python train.py --n_layer=8 --d_model=1024 --n_head=16 --n_kv_head=16 --head_dim=64 --d_mlp=5120 --vocab_size=16384 --activation="tanh_gelu" --norm="layernorm" --norm_place="pre" --norm_eps=1e-05 --positions="learned" --qk_norm=false --attn_scale=0.125 --bias="all" --tie_embeddings=false --parallel_block=false --init="normal" --init_std_qkv=0.0139 --init_std_o=0.00347 --init_std_up=0.0139 --init_std_down=0.00155 --optimizer="muon_variant" --lr=0.00667 --lr_mult_o=0.872 --beta1=0.95 --lr_head=0.0031 --grad_clip=1.0 --warmup_steps=200 --schedule="wsd" --decay_fraction=0.721 --decay_shape="linear" --final_lr_fraction=0.05 --batch_tokens=131072 --seq_len=1024 --doc_mask=true --train_tokens=1074000000 --steps=8194 --dataset="wikipedia_en"
Each number is 128 + 24 x the weight over the matrix's rms, rounded and kept within 0 to 255. Layers, rows and columns count from 0. Numbers have three digits each.

# down: layer 5 MLP down (transposed), 5120x1024, rms 0.0138, rows 4367-4419, columns 512-639
# up: layer 5 MLP up, 5120x1024, rms 0.0671, rows 4368-4419, columns 512-639
down4367:119177137168131116124135135160140106106104104146163111142077183100162083147115127110107156118121142139129187145068111141131143107123138130111114143138127087096108179145132140120114151118103154075118152132120146161151170135127122141115144152115160161121091151129151174157126150097129158123135121118145181128116111087117100139151133117145143133120147196116139110131106093085142121115131
up4368:135139168125135070128162144181084095087166126131144115138160146166089095144177092100142135142121095132146141141129111081124095119129135107136155128145142146133110130114153146125137075095143130114152144092121167118150099129118138106120102154136112109127144113139126090135125116158110109105112130154156101104097151112137150141118140128135143131130180100104130135098150082123140129125138
down4368:161121117185156130155183108096156108130104101136126098132121143118139159140094119158081101131125109156116130124096082163138129117110108098123089125126136119156115121144108108153118176131116140097124126137085110125088131135107112133128109134139151133134136140124113116129137127155115103134180121129155148122088150161108147190117108106166144158118123139132102109135077138130124116131138
up4369:154102088133102138123154101106119136161140126143157126125154149088122124125129147142083096153159144138154126126111194146133113141102110118101148145113120133121136079127102173115122180161108115111109098112126119117113160126113138161137104125143114112164175108126161158148095111122124129129142120132147095114107084129110092154218123131125119112153102105119138140075177144125116127166149
down4369:119133097131146141103107147155126090146154177134167114166148118102131087127134139124140116098121128158131107094145131139098163127139083135137118147091108088127145179146114093168155094149146130123127118125133154118171133152127136143154135148114159105156139115137154126163130105075118130120163135076103142094134107157135145130128109131133126162110105158120144108066128117134156133130141
up4370:120130104123131118144163169131138108171114182177131111157117180138105189153139103142134152116107162140163141189135109140053097127145112162111101109175157118117120139137123110170136167127144125098141118124179114159117121111096142130101144097098090148160093076122119158140125127122124122114111132133127106057119124125113104112134103133111091138113132144100135130139139145137113141081141
down4370:167137130135120109078195137127145103126138119128151127123127132121141136124105145111159143101079108110101144110145121119151162076142156129137130132120148114141121156116093128128141132143127084157108156108119107137154090132078146162142146094137130119142094164142131139116095149168152145070163117104124189108176133135111108109131168148155125101104168125118138167100135151159138128161160
up4371:078131115148170146108103171138095133117087107131112115149151118133163095113089129191117123068090136117124147130119173123140185149133144115110153142105138164140098103145130141153162121122138086114136167141129141115092159093112112155119138147155127123151130142135106135140164110145120124124102086135125114119182157152168124115145116140079114111148111141150124147113194131144151137112121
down4371:098108100144129114112130210142157137141150104106159092135144064132094114140113083124115125160112148151131137165121149150107112163130139124110100150141119103109159101111111103132103079103092192148131127144147086150089144097153139152127110149122156106114165118138170131128125157097116115067133140084079121104100098126171098159189132103111162149097120178146101122105092142105123144124110
up4372:139108128126131101158097159123151114153126111127075127123108133116153076180130116118126134133145155111106172114127164123120144133083118102098132108142160113134097155085091134116089150111106095101125124120117117119122119129165150163083132143110163143152142110100070128094121110093114114099134082147162124157118113090161100105193128158132110101106163100130107121157144133092168124125142
down4372:142122126168101129149163136177131158098116141189165119096130132104137139137158116127129127082119105163113175118082118177158110155146146124099179126143125086137070102100154145130096123092162160097128130098126149120113105164183159111145153123122129124098144118157147102143112125114145087128130077081172124147117147184149120149154133163127142107153121105122104127109144111134139149103102
up4373:147131105110120127126140177130136132116107120100123108147140117140153129127125115137147155141135134098124109104100097074095126093116109169098139121119102149095061146128143091120139132141145127129116168140144122127121124137173142132132101157085116150111122124133118141128130140138147138103145120099136125137121104153124070096085154129114155087140124109110137092128128163102166145121130
down4373:099141157178151116088141164106115116104148120140158164101125131122104115132103125113087142120142104097119142102152115153119080122101114117154127168148125142144178143136087154123129102106124140110127076106100139143128117088118147096139137118084146132106154105139094148117128113164120168098133158122084120135096119128143137100135154086135111146125111164091159108152117121129127159162130
up4374:129128137143135113133130137065117098155123114128145112102114149097118141099108143169144127107149082131111130139169095116118102131119152094166117116110159128102158141116142108111148126097131188111127067107116138151143123120123122140130164143136119119095112143144123149142116099109171124139135144117154104077136089123137141110132087102129136107140139109132137112093147112128111112139118
down4374:139143139132156145148148097162121122153104106108157093116116156105107126129119134137139060120116103138168150100100155129124141151122132094112122145060145144126148137122130145163143076130139138141178155134122110150124114163134110128183143105144138105158142098131150133097130104110135113131099095131155087140137114111138111177167158081147153108115158100140135117138088106134132136099129
up4375:134149124137158111122130164107133140139143123163107127095134120160167095089126097110133128152138127141116129152157118139140171176124127143101115169155137161103128170095164116147136123117100131163069144125170155074089150148087127139118113091165134148122141153115063133163081118160222115172132146116115091102145120144146117108124159137137107130131135126100121110169148091120154090135134
down4375:121126166138121142113127112119112160114140148137111136145177125173142099132115144100112135147145128118140139127110126141124102153141131114147132138128139152132095146118120135129094127143119162146153147194137156141113118107140105097086165141137164113155162108118194117120159100106176098117173129138144160095153151138128128124120129116181112163085146184106136137122094136174126190118142
up4376:125181093193130118145132079075087154133161181121135138116098091158093105103161160127127172143170111128136100176126072186139138154122094142172177144064132151103109103155131166145159095130113161113107109190120101114119162146170128137127107178157141058142125132118113131131147124101101137102133177138186128156134129112094136129139154115145109099090116122114095123126113092094115145193153
down4376:147155059112109160097128128150132148152139110121166153149126104160117100132113182187149119120128135124117093142108068209123162081121091109162117143102132182112141084152123122107134108106136105076096081122095107118140166102094169148121112157148135078104124151145123092078149111124158148153186145120119152140112141116141117176124152146166155126129127190139060144149100105149164148108115
up4377:116105112128102125132179115177113172114067142148154118106106117115133113199138135123126085111099139112121135102126145132137155112133148099134138132147147101123098116117103197122128165128141137130072155151127178176182112116102120136144121116098170177122122133105143159145110117127141117104157121116150133136139139128138129149082148104127105163128094175115109108155136158148136111123072
down4377:159082126128153135129172123106121163146131102102131149167135129132130141133097147138106138129154145142112112138136110121137148149153116101128123132121115149146123111100119121081125149128135114061109158097166117168110088144117134153094156104131120142111092154133146143104115144147126150122130134124114125092142111130098127108120128143138126142119145147103090119141184190109152132170196
up4378:140111088131125134153144170144129096113129119139111117124134109113105130121121146141124135166133114139060136115136135150132134166106146088163100119150162100144131131133145107129150130106126127121099155133119134083130134122113129084093134125133156117154138120172104113180123083167131091125144078105138107115103133112090128113130149145143145124137157139070151137094107135128159105182130
down4378:099164120167131127123161123089090146150139102085137100164164085127147117116141106123053132165124057125116128108117134132145145126167088124144177136125129088147127120164147115128104082109203137093125127115129121124171108104140126132107095180143128128135139131126141153111162100139129135124132132131113137053119149159134163136119119136129127109121166135142175140119118087106147116146127
up4379:145138146112155088116139139097145106127142142141104135105147138149111117073169142121179153100145128168142124112088128125121151107109093124132082129161157103158143140154141143144109135135118131148072145093096148150156114086124148064093148135120176152117146157152154107100093125102125077134085167118102149153148132137169162127118126100108110110107173103114080126104125126106140140161095
down4379:122147094111126129108120135138115098121149140074145152117149124116137128137150107115171130111165088094111067136127149111120148172136144127116153113110133138166167091127089107137193112149120126160120133119140106095164207087099119134100155119120164099137113089130115102130111092158110144094092147130165125125146100087101145102143113099142120116129115085142075137121107125126122135134181
up4380:098161133145150082133058112185131151158164128138100118065143145135156180118097120128150123110143120182132106097098112138113134170141121134123145103123130116130119094097073100135166122206140141132117138071120135152085111119129121074107131123129150136142127147182142121137145167086151114157121150097112162139200132103102163097140126117124141117175140104180100124091131099127145115122158
down4380:103163102134100120142121129105149156130089162148086125079137125176111181112159155167169129087071138155135127135133085179118078148110097142117114109132171131118120143153119122123120121132153105123130161104168110149188116187111123101130129174153155115142152124106100133142103111109150159155160199061138138158106129097070138137177135107144100120141179116110155086129138134150156103117172
up4381:142169130166157141114151130103168151101111061145185104149112161118110102156118113108100117117139125133167094149154100110107053132147121131116165157070163092119135102114139164103150123102081106126139175096125149111093106136147120115123115119150138135088090118107124177098139140143114171177160119112116129135112163148122154154146105117119108110110151110164124173136137147083127141160166
down4381:174129102143117149129094099129110139146113169138170162137132117135145146101092089112120135142133127103133133126118149109168139111140079138156166074156154087165145151123126134084128097108126119130095103140111127126123137130088096134122133183120112133114156132161100081124172081120089117128082099105142174124087174138124155153136144121139108143153122132110093096128213110076067137134108
up4382:149119100118076155141169111133172117125138122117151101130140140132123104107141125148113131128125073113157087104153110119110110130109182111130149109143103130139147133170132121126131150138087111151086120172113074128153136141172149150119094139138135126110165129126123119108144150126143130082120127082101125131136161119120140126114147108124113116084081123129150136105125115122115112142133
down4382:152137161122134131123127123139142151119125145142147129091109115107145136140161151139159078134062098115153117120156144184134166152150123132124181115151167105139147121127151167071140205104118112128150128100174112122116111089121136112117114112132124157131114133146115140138122139147116128142143139174087121115113125106111138149166121116152108182126114106132127146118139164143124105117125
up4383:119126067145136086132108101134135178152143145101140140118145096106142135184139118136150127139132157151122188126177133126177113139094088153133135065140106145129157091105109114124138091168093154117114164123126082148115129062133108121112165137154090113114091156084168128159164113086088130111116127148142098158108144113114138109123139122168101149113130121096148087119091130147171097167180
down4383:115070154136158120108104140124149158132136104156122145086141141078129128116149165090129093121111119118100122124113115125119095114135131112170111109128170141164131107115087133130061152136138127147123117126144130186150138184103134130096123133138154110161096098143153116095130134126107153124074119115129143053150134150135107106083142148145124133084113148158174137129081153086126142083124
up4384:101151115144105090112094119126121122113143133139163145130103125131121136136133108107121155145134135122126131116121153144104113155135129169111110131103125130095129119156081095101139135104131135116172189142114134143138115127144130122105123143152157133155094138096138132135107140138130110120118078103101127154120153154124101108092111157107101095095130139124141108080094113122129130047080
down4384:110155138139118128146171123097155141073139116137161133105134074125098090111136112095125106124098126127089139148156098134117107126117153146139129140161130103138186133131131102144147131101088145155150159075125110123103126092141134138085163144156141116161134130153112095112128133105127124134144114144115139117153150125152109118153180094159162103093120133134112141174140143129113125152118
up4385:118150154128133177063150145139125163085178137161125130144175133101140135068090070104152124163150065161146128185089112137146176139120121098182202174116104160108169142103089123099126129155106148149108098145100156092125172115100136141104134143167129109153110151115170130104154173105140115162120099098144143136125069083123113107120108090129128133193144143107154068108087144107155117126141
down4385:141102106147128102147145140128117219097142099084098132090139136089151146088134075121100133087123118152159090105113158147095079109128135150151072123104083106100097154119140113097176140120122119103105095123137179097104150108122079119130140146138144112137144072129130087174136121143123146141193154169151143122143077135116142127113140088142154145094094118115146138108151136129130100147073
up4386:131113130128132126115104125159165129174119110106142173135118100108133144119122174124161126115110131123147152128128106148107147132151138143087111137124158094119125118145113135135100189144103146155133147113111123171147065137163120100129125134140114131155184135098109136130154159121179114132130100156118091140126117081098173121141125100085128149097142121155099098099088141155124134126165
down4386:129119138113103152136091127143111117107149106169155119131101137128130131106134093110173148109143136120062127114135119179109132110092111109100129106149111150121099160104123141116132131173119103115072119124133096149086138130142123125113167105112109161142149139098170085097086145132129119193103145132136168169092143140138115113135157111134107138128105113128113112097134102180120139148108
up4387:128129132172136066162087138120161143138083063119147157123111074126109143116098115161118107186135115104097129127115138126080085127167181109103136145157111160151119098139152118147145127137126078108135187106134141125178157144120155138146094090109121093134110125101122112118110120102082094130133138116127128123113133132138117106159142129070131084142140111141107152166088132106129144120102
down4387:099153127090127079146096131117161113098166125135147124135115169127129134181105116108118108100131102165134125118158131124125093137153101085147166117136142116066089143123162086150146126169111089115133140113131107165105133137128121126164157112139135144177146151108120114113129107125141105123143090142116096122131147090132112090120147134091110142157104158130140138176118154141096098166160
up4388:101124103126158156140136096113139148122154131139122151104146095125136118116104104180113139115129090111115122140116135123144073143133140133119158139107166073135089165126136106130121092111135084104072100109153125130111107132171131099116163108102118117165108139106135068122146166138116145106139134126154153146121135116082132184138125099110130112137133124114111126138108157121103108110134
down4388:146139120111140123123108171135131151105153098116152108140129111142100126116141155132100138171114138132120135116156090193138144139134133143121132102170142097138140120140099136144118118128119103159128128143129121132105112111118137137165133118114139144118086112135139135102134090127122135139120166144117128136115162119130131139109141138130158136145122118084120119128204141153143115147090
up4389:163170120142092092137086148146107114127155114190179134090119124124111122155185123158109081139118141089166179145151177100129165184107157152073151126151114130127154080110103153118086161139091148133135108133143138104132093073122126149127101084114129158127117099109153127143128121115128149137113141129157118159120093146095100107157143142137081137086122140125143091112146171124122107151117
down4389:121136084134158100125151140110114122102138155119111103126194147091132178131154127144082199110104109130124121148108134147073128138115113107120126136141111119142062133126124127131144145133087132125143118115097146126142108142114146172166126129120137137083104173132122126162125112145153085173163157136129129142142116119117138135154154104108115120130177135105143099061153150149165129149151
up4390:139131129138149179113132132132135105133106152111130091119149125139075135148137118179143133099137120104145140138118140153131133098094082129129127160101096137144082132142118147110089127154134117144169158211153110091162144138138091156144123145110112148125147175184098091100099090153143049129176104172147109072150113117119116129111147163154134127088161137112150125140120086151144134156151
down4390:174137105144141106127092143128097138116106098143162127161105131156133088098123140169110136149119135066138083170115143099125161097124136148115132120152123080100111154149139105101103138162125087083178134138092132148118146123131127153132136129096129132114117132170114066134116159124121122109093126073178160167119110141114124118160123117167113122151121108146096152113140107102113110161116
up4391:124107089087113107144123112110071132095101119166102148146122163136102096166102146153105141126155164099155105114125155117121108117114112155117122118096118154124145134142143098113126123077121121119103149134124110124151074112184118133137142126126119081145142074131115099139137117151102083158141162141172115098098130104135152171150065120123133155133132094113143120132110111139114160112158
down4391:110121134138150129071161135133128113123121099122073083130112178110123111071151177114118157124138135155134165135109153140148090152181127142106098133138095140123142128127107085179123118103062122104118177094158120130165108139161138147126138107114157177140110105156113152108093136104077106140103133122122097130155109117133117153153141142127086111125078149129147142127123131144099110156113
up4392:145177149113104122144155112108140122149140111145099093140121139153119148155126140139118133115133096099095129101129108148117098132163162130116122070132133125160117144131096161129146112134093127156116103146152144155098128127131130118112102105076170121105128157172142134135130122095170151136155155158163116103135140138196065071140168121151134106145141152117160128163170162147164106104159
down4392:124093127096117099183102129154135119117090154092096147151095118108159139126098120103106139148127146123154147210115109140161126139161116093115122135127148127148149103149143107122146158094121133147131087174143127128127130094150108128081128111107080148197122144161140136152120125156109124114109160127088161125088166148134142103142149123146124121162112152119127094126103115119150093135131
up4393:137108091118159115135129143150118169150093069129145088132127097156126133173158133132122107109127112157154114153148158098140111107097102074134130131179136159091115169145152114107139104094116118125165143155123115157149139159139141121108148134137106129130129148093120133147117123125124165129111116136112072116111144139105124096144101131147169162100108123133141166083123126155097121160129
down4393:154129149127129112131142127121114097120127137101116115086133110123137100122152102099151132118127137131140118134136144161133128111135123160108127136135131153098139167138097137145115145157100145090121093101113121119147111071151127100136112099140100072128074139114109157171113122121162124132086166117129116136114129151102151096129145140142161122084085124138116160071047100128145109120085
up4394:157152119073150133137142124119138139114137109112160140131196102099129117069107102098103131115122081071102116156111132114169124121131140124089121112094098120075086116130142145104123108090088106080116090121127098114119110107139080157129114105119157132115113143134133124103120127144129125119149172152147105153165092107106119116103149139121078169152102135152137129134150122132119117174124
down4394:135145147121140146147093143136115145146137132120149155122137125081118096125115123126074125112128130131105093124139140074158117131167096137150140149151128093124058099140144131136112138094161119114112071120136066135096130132129117141094104131134153188145142116137116119148110146130138110120184088148090136071133152115130119129080152124151174141137137114150088130090098097134095125105132
up4395:123141079139128146118123141118106141124125148132109124116120141160090077124093133174131165140124202154119146129140099149110105109084118127150153147126149136095123100135129129148117151154152140075133129114124111139155124138119136096122120117137093113131105106131083120097105141119167140148143165143135149132122113135101136077126136079173121109153100116118141132123133148138143103182116
down4395:119154149116095105145121106124086118130117074089095137128121142112104132138140134136112115155146147116123125111142135111142153148144132131132098147126122122111115107144166127146138161141117101131138121113104104134115118113141115174090126102107146136180105173138107118154125126132131130112173131153127134157114130117121128114124132130116196123106115124139103117144098136086135127112102
up4396:153121124106123151109175128140180061137087101094157141123160227131182099167135106117158128139162170154101111123105115098160144150106136135113135109128116161135152110124173165143127131098169160076122172131130146098140105162131132083142127109154105167117119151130114099128071169163118118102112124126165113134114126115150122104132143148090170170136160151085149150140116121178118122188133
down4396:136043159152171139059124113085151099082149174122128151071144164114147123157131107136077145142138158166104115135102092140166100113140110122131131111110121144114158146147174115061113167151127115098125126147114146143126111125121103136113096131077168142128133106157130145156124111138101148134120160081145083153126148110117158106139112077112160112181091175152099127163142138149113147165099
up4397:112121171109173144109123122155134121111115109155134135107121106139149119136110126136113134168171133110164120115163116122121108109128124145096126138127122174161089142111116134128137143095084114137105098132147141101143135146139132096133098062143143120142130131139118152125127142123156111095149140111128158142092185127140142155165133120166116121124139146142136184120105133134099133122135
down4397:125140099137163126127127141121156122110118149126111159150149180147124129094130143127120106120114155148117130156144130155141114125137114111131117124110166121136139146130140122117092138109125132124128124140123128141122141093170137134123133165124140142163136108144155134136129136084136128105098134156139116143160109139145115141146135147139125147116124107180142099127111116131124122130108
up4398:096120147133101097125146184088139125135151101136128138081079114150141102125141123125180132129134141123158141181144111061066116072113141112080118101127126123123110116127125127158129171119136116154109123123111098129098093160102132138159118159108141142113146166094066097103144103111117116101077113169097118143115148119112120149121110104155097102158134093082140099117132112108119094154120
down4398:152110147123096135119139104106118125166148094146127121148174116141139097133131124128096108128119093148120088147142138143108076131117131098176103138179121132130119119159152120133109111161133118135129133159097128137138165081137127167170109101124148102163107214173185095140091130122113148155147123115119118128093141130149157093127130114165163112085140115156140119097107093115095109159108
up4399:123126138088094114124151138174092115167101123132123182130143145094144146119119124113147152098134107152111120096135140101136133112125115140134131175150117089105160132116081118116135093119115108119092142145158098108143141140075134156123121185134172100091156142099132134120144101122141135111130140099112139118125129118145150127138127155139121130071106109114103118161112136151141149136106
down4399:127133117156142085148141135099106150097124127117126103142158097138159144118130149146142122132068103104142163140140114111112109111100160152080089138134105139123081135147124110120114105127132128110153107141149125098133154084091144110066130116141161116111116174086112135160116131182112111098135131108136116154173134110096140179166116104133132122115155127126132114112115122095154117124125
up4400:160104103094180089148126119100129112147172153111130091142099178158148146163117140120127151086138137165138131175113129160169103129129119107112124109160092102132115127132106151146096126130095128093147136106187152147135147134129124110138116113157075117077112099122125106163142138148103154122148124148115113101098119185157048097161138148158122157162097096085128175121126120135106071120144
down4400:146116125149145094127147102109160092103161104137128162100097162169096126160142116129132088140115125169114149145096132115150133141094085112081129121205133171105161124140092180133148132131095136130123094101134132117119127150081107098140135102149110116165107152089078139126115121121107133133094154132138120118109133156153118133098148127142130107154100132135114101093094108123103141124094
up4401:139106125132117114118149087143082136118141125127119104114135111153132086130164115120132143130171140105129127133129114172099143121118104136100144142123147158127119154103121127135124118107122098091120184127083145183119151117099165165118118108125163139122116150119116140169112148120132128126107158107119141133146152136107094155129129127111126122125141106148133075138113131122094157133135
down4401:150133132107155124131133136141104119094133132130141162148134110116136141120128109140135139139094105126149101127109134131132114136157130163149137162142137092151133120126114130119131102150116136132130112151121141122129105130077132133158129152093096146109090115155139120145134136129088119119179126114132125096145104102116159111158151134164077130095103127111151147126112114179143101125095
up4402:155105142145140124132137143167150118135154122161140160092084148120108132110123088113131155110117111157120144128152142147128114125134138136122120109112131126084165102128107108131118150113137164096106140171068126119117141172104157134150148120148121139137135116158158170166143156075113138112148130148092100137096103156122116109097143145145129112110089084065153140164140096099125134085119
down4402:088164117113110093093142120108103141123138080144133176081147155147100137163084157117132135153143127079094126125107137104133144134165112131121102138103126139125167129134146093119103127148090114111135085158113113090117164148116138103069148144117126095108115134149160122130133132146159081130180121138134087121119104142137123139133142121121175150160135138163128143132121127160107124097120
up4403:086117114167126088158133141130146095114122104157123138153123094178156192131104113141127179113130146156125142122124129168110143098105084153078116110139149130140116098108150145163135145133095141075133149163187093197111118163138155127156166157142156105130103130143160181117121149115117106122111142132137100133118144120088151086124102138075113103083079125094112090076150104138094136110137
down4403:147110117120190122092136148133121112174100133098092117167157138119112160133132127150155138129113142190146148107113132129179140139140126129118111158105118135117099110151142147100155122166134128136171084176136163124141087128152122126125159139100137158094101118139123134112154164144090134147159100113069172161081158144143177106140112110134150106143147140175105144161139147127225109155118
up4404:096153062127117115164141152129117076122131109136173105171083158123106156092149152153124170125171148149087126196149135141167139145145087124149167132147093130156108085119146107125148147151146137135121127147130114150130134143125187154095137067132089145115143113125056174121116117113100101088156151110140150133111117085133083138117141130116127156179133143115102124131085085072151151166135
down4404:119132145093122096133187170138140125106107123150160115126093101136146158152114134101161196095133111091113112134076102217129160165132151111161099190124145174154124112140097139154152140144157108152099130130094154100131145148141137149091102086178108130131101172126136113087135129141143133168116129068100126096116084137121085171117141141126144160116140121118112125173108137149132087071141
up4405:140118071061125134116152156117113120116136099095135087128142130127174141146148146163128133131106176142124093109177129131119169116129122127124137165105140120181112088140118132132064138147139164069081104145134145136100141108068116119107138111127166146099156106125149128136117105116135082145100093087109133121104091127141150102074103118105114128144111130078115141140139164145142116129153
down4405:172141109159122138157141101113155122124167190102127129123137140103143135116125175118119120135139116178116159109152125122120153114101102160133080155137109121156139137200133144109105123149152145120090147176106109103118095135162088127124132124122133117163135084143130120092086115131135119075126192088144131134096129128153110120105126101126159150148083121089166118107139145172156105169134
up4406:148098139131109122143116157117134152118134096124120118149136143150188134131140104127133155162140159125086100123137130122141147130172134088122157117129129171129086182123119139140181160156168138095102154098155135072144127125115105130136140147105150113123139179117131109073127130129153135113126151074137137150120120150105119178112108120135130103128121108138167130111166143107136192135090
down4406:125089155161142118113136167127103135103121111120124097118161130112144142104181123122056137111146110111113116120130120121131108124084134155121149162122131116136131126127152113102135149119105120154103135129110150142153106126153096143098135122108142164177088133100085135137140123137128122153158088116114134107119123140146120142112160117117111163152139148154102126121087166105131084094132
up4407:148118171155119131109145134168145123146138097140099081123150113094123105151123091134120094095145150153143083118092132139107086142140113132152140136135107116124120113098133120137150146113128189126100163096131097131125087118125141146132107110150144111107119106054128151115133149150086095106130106135146149140125117149145127126131184150141102206140108135157108113097088141129113120167173
down4407:117143117125141104115111105131094142096142120117101145123079154110120076142148092119144100105123131143148158137154135159148149164131105125104116114132144077120100078095121156146101099094129115102138158134190116136118168145114126160126100156149093156120154173108148128115102124121152144151111126125137116113095104104166152091107072112089112149081137132091123182129112137133112182139122
up4408:094137130122115094114156134078111111098146109106157166099180144126113110114131129124128099126118126099092124148142111131136150116126132156139109124133131109144156101129105131104160154113135149122116119155121144088138122142091107126159147133125083104130098124131097160123089144161138118088131118111156097123151106060120144113127091177144140157125143123128120133137135129128134129141135
down4408:147121145099151175143121141126137119111140109147115141136109149138148171089119164109151120148152142120133062162098128156125123111156066138114123122136108108105094103121172123141105143134079129152113144122151123139124182143125150119130149119130134143102134158102127123174137100103113134125118132159131118135157126136129149181073125147086093115153119107127102135130131150136086112111130
up4409:127141113129171113176119127092123082160166118153117118094112125134112092094103118109167108088156138087116102133143114129148141131128116115129099135129109087126125180134123148104136148087135152141127102125180183146131149151120097088089151171111086178133112170162085118163113143085113104136162175164097111114110120078138113118137125136136173140129079136124156137108141176118153160142119
down4409:109133109156150119158110160107152143071080135152083099129151038140111133134142113151138133148113112097119163119107124126127149191105115147173130159090136139167096104145102109136136077128124155089173094131164165150150116114156139189093066146122109137092157167159165097128098128146180146135133127094132136154139076102096140137156138124088124146159186161122139132110139140106109094136116
up4410:092089133164155064122125132116128160132117129160155145155120146101115094105112127148155121180139131136149104102166136138164116133140153082144135095145161120129102102109102165171146109143156113135151132138135110107118131100103131118158129171141135134134199162111176137089129113126094124132156109144136133138101098154120091133078123107155162142156122154164139110117147119131121153144165
down4410:166084091111124118123125129149113143136105133181116111162135168144082102116163088198136096152143135126129133047099156143107131126140127097159111105140116140124108171111108110123120157102096167127120173062129101142097138089118119125135096164100119144120153124136095140111081197095123120157139149176164154110134122142129125124138089138171118130208146143091147123111152140113149135093134
up4411:185090167132119057117125145106137136154123113103084094129121126117096109094101124165119163114138119133131132101103090131128084151137124188106177109138157118153161153109121151122107109163122159138141101140075145125129120114125132129118154087132099154154139167125091179105103144155150082122129130147153135128137119096172130116128103138084107146088164131096105105114137145122115141152134
down4411:126100197150154173148105126108104122161154138140142142212136096122148124156110107136141176180130127093101092137097172132120118123100179127105133107142183172151115143160190093134141177135118094148140167098078118153065126121128137137147126084129096122107111143115113103169114110147130171126158096097147152158088123128116137149104115134131077145132109149173123128123156106114159081118130
up4412:138098099121146152144131110103110138155101111169138137120138089098139133126090124173068122148107172109153129122150083133159105104126131089139133157109154148158106088094136086109136155136156134124099185154096150158164139120134114117125111142115137143148121101108139100154135130111146106127154150123124146122097153171113114147101154129128121126128125155129125131132073110073156124150131
down4412:067101113154073112101155132105122135140136131088152150119186121137105166107138097165136134166120126059087118127086161156137108101113140130128137153138157142116112135107084147134160134097148102124142127144111164131095166124100099110176195144121101154141145176195148110137125126109124189104157067123100156154155158154166136154084151110111088094108142150140093112139096165127115113134104
up4413:154115132112123139166133084140118173147131151127106140130134124138134118127074145139117113138128153111129100143124119140153130114111143121095135134097101158135119111170127139144134169098107115128119118142136124119137134121134129120122137109138162121109131136167146127106132137102117141090113147132108181106099149126162135154144165130147104156095128117144139129126085102133075113177092
down4413:097136119114142104118137117099115135118138142094131115113129134102172147128096156134158116152110119146117143164165153106125109092119103114109137138151167119130113132154114138081108127134133144128125116122121159122140103114159104080139132140144122141114149113140140126111112118111127171092135151126151118139109110134122114148133120076167095164087139100141132125112140110134110134135120
up4414:168170098085111122154117126134147120142102098106149110113060145086145097088131105112128133151125154091137158122114120078153130125116144145103104125165102133096142101193130107104136128151113119136125136117123100122148145106152115131144126069143144159130124143096137082145108120084118109164126146131137122100149111099126124120130087133125132102100157125083123138145147135153109136141099
down4414:139118131140137121137123124105120094135118139115167123081139123124115107129099153136116107092145092155161092127107151149122152170150146126159170159127120148159124083149101111141137153113099171162145029124163129168147134159068146147151080139154124114159157107122170144123147144147075120168121164120121111170125113097131138146118100109150150120118101158107156143147126148132132099127100
up4415:110138107140133146159108124161117119098144136094099134102106101142150123107174124133078131194124171168103132149172078108169144134099122123128114140122120113133147130164063074154121097106106153126080115150178121136142127141150177115106157121149112107103117142136110110134117141091157152108111072146156113139114132144114177120094122088086103116113127121132147143116117104114112139133114
down4415:166167165088148145143147114135086148145079102177166132127118136112174099071128072133101139140132162113105161145122132117140174177091138117116095106103089091079128105135096077172180203128167087144129110113117141135106154155139149104137130108131188126157124114143154087098075134157116135162127183121133114162163160147116123077150107108124086153112158146140100090171145109136115131150130
up4416:123133173114136118129140129129141115120119106131131133092135120102137113115147089113127072127179121128085103104161126134106110146132136145113146129095161092133127108104123141083102170148109171139093166214134115133140154126108165132146146201118145139138083155131142167132108139162194134067159151132098105119166119142132172137090124144166137095144144127149105118158126130132135113115219
down4416:112134147103102110129148132101168101145102116130133130116101129119116131129114178129117114114106100080098126114156122119133145128130163121079142145156110162128157157171146123123154127160107105102131080128081148155101089128181106138120134145126116122156133137083171146145095116107058111169140164098149146096128075127106130126137094118096132194099144122121143181144135160142173105134154
up4417:142142087119152120105128153107132101097136123140110151163093112120155131130113131140161138081163163139148099110133145115120069144143110128089147120073154097125196087137144111153156155153144124128139169131124098134108146114103089171155126143146064090160124117149143136111117139099113094131172138163097171092097147172101115151100115144080127149120118131126138183161072151151140112141122
down4417:152112108133108162142143147141119155108126161144140123133143124167071119157067090138161125096087138129143123101125118169154164102124145156099102118135149100113078079154125168113118077141155109138116098116155105138134124139163143092134108111138100146088125141129139138116151100143151085130167164132137160091156139132111115145156148118144123106116126080132154127163139135121140140109127
up4418:111163122124162142140130132115150098102113085113088126103142131165152109124137169135121118087141105108121151127159080121146111092134087158133146151049099179126096135147098137118117154103111131116164114120134163108104115119134158148127104176153144122123136125121125074151112177119141136139148100134061138113155077106136119122166094159086145155120129121155083146136146130108117111149097
down4418:143110151129098126125129119128106103107159148132108140100128126137103133143104112096129133114143125110114149129144143121124159104116101121104101148123146105174149132161161145122104149122125177091093139138110105121127110091093116152119145123153114102123091109091108176113155135140106078103105117102113094102174165140149116121145131106138146107137144111114114121132132135140109149145107
up4419:117100162168068125108128122122111141111124103144123139112123108120126138144152106088121125147128149102137113087122118102155133110160152115152138111127139135147147069071104125115083167103134118106127121141122138127120137128149166109119116182099121125124146162136115131155136097114142135139140126095100094066118157184184112137132144145125146104141150115130121109131122083123168114132142
down4419:110103110099139099136099144125102157166078164122119104141104107140162137104111151139090116137111147107117116107147127118131122079129094114111125102150081174113139121122124131117097145120094137134121164130177056084161086142137128140146113108140103142148112157116120120134164102147113154184118118124076120101147086116118107107097128130178116100161111126127149117088121108117132185125176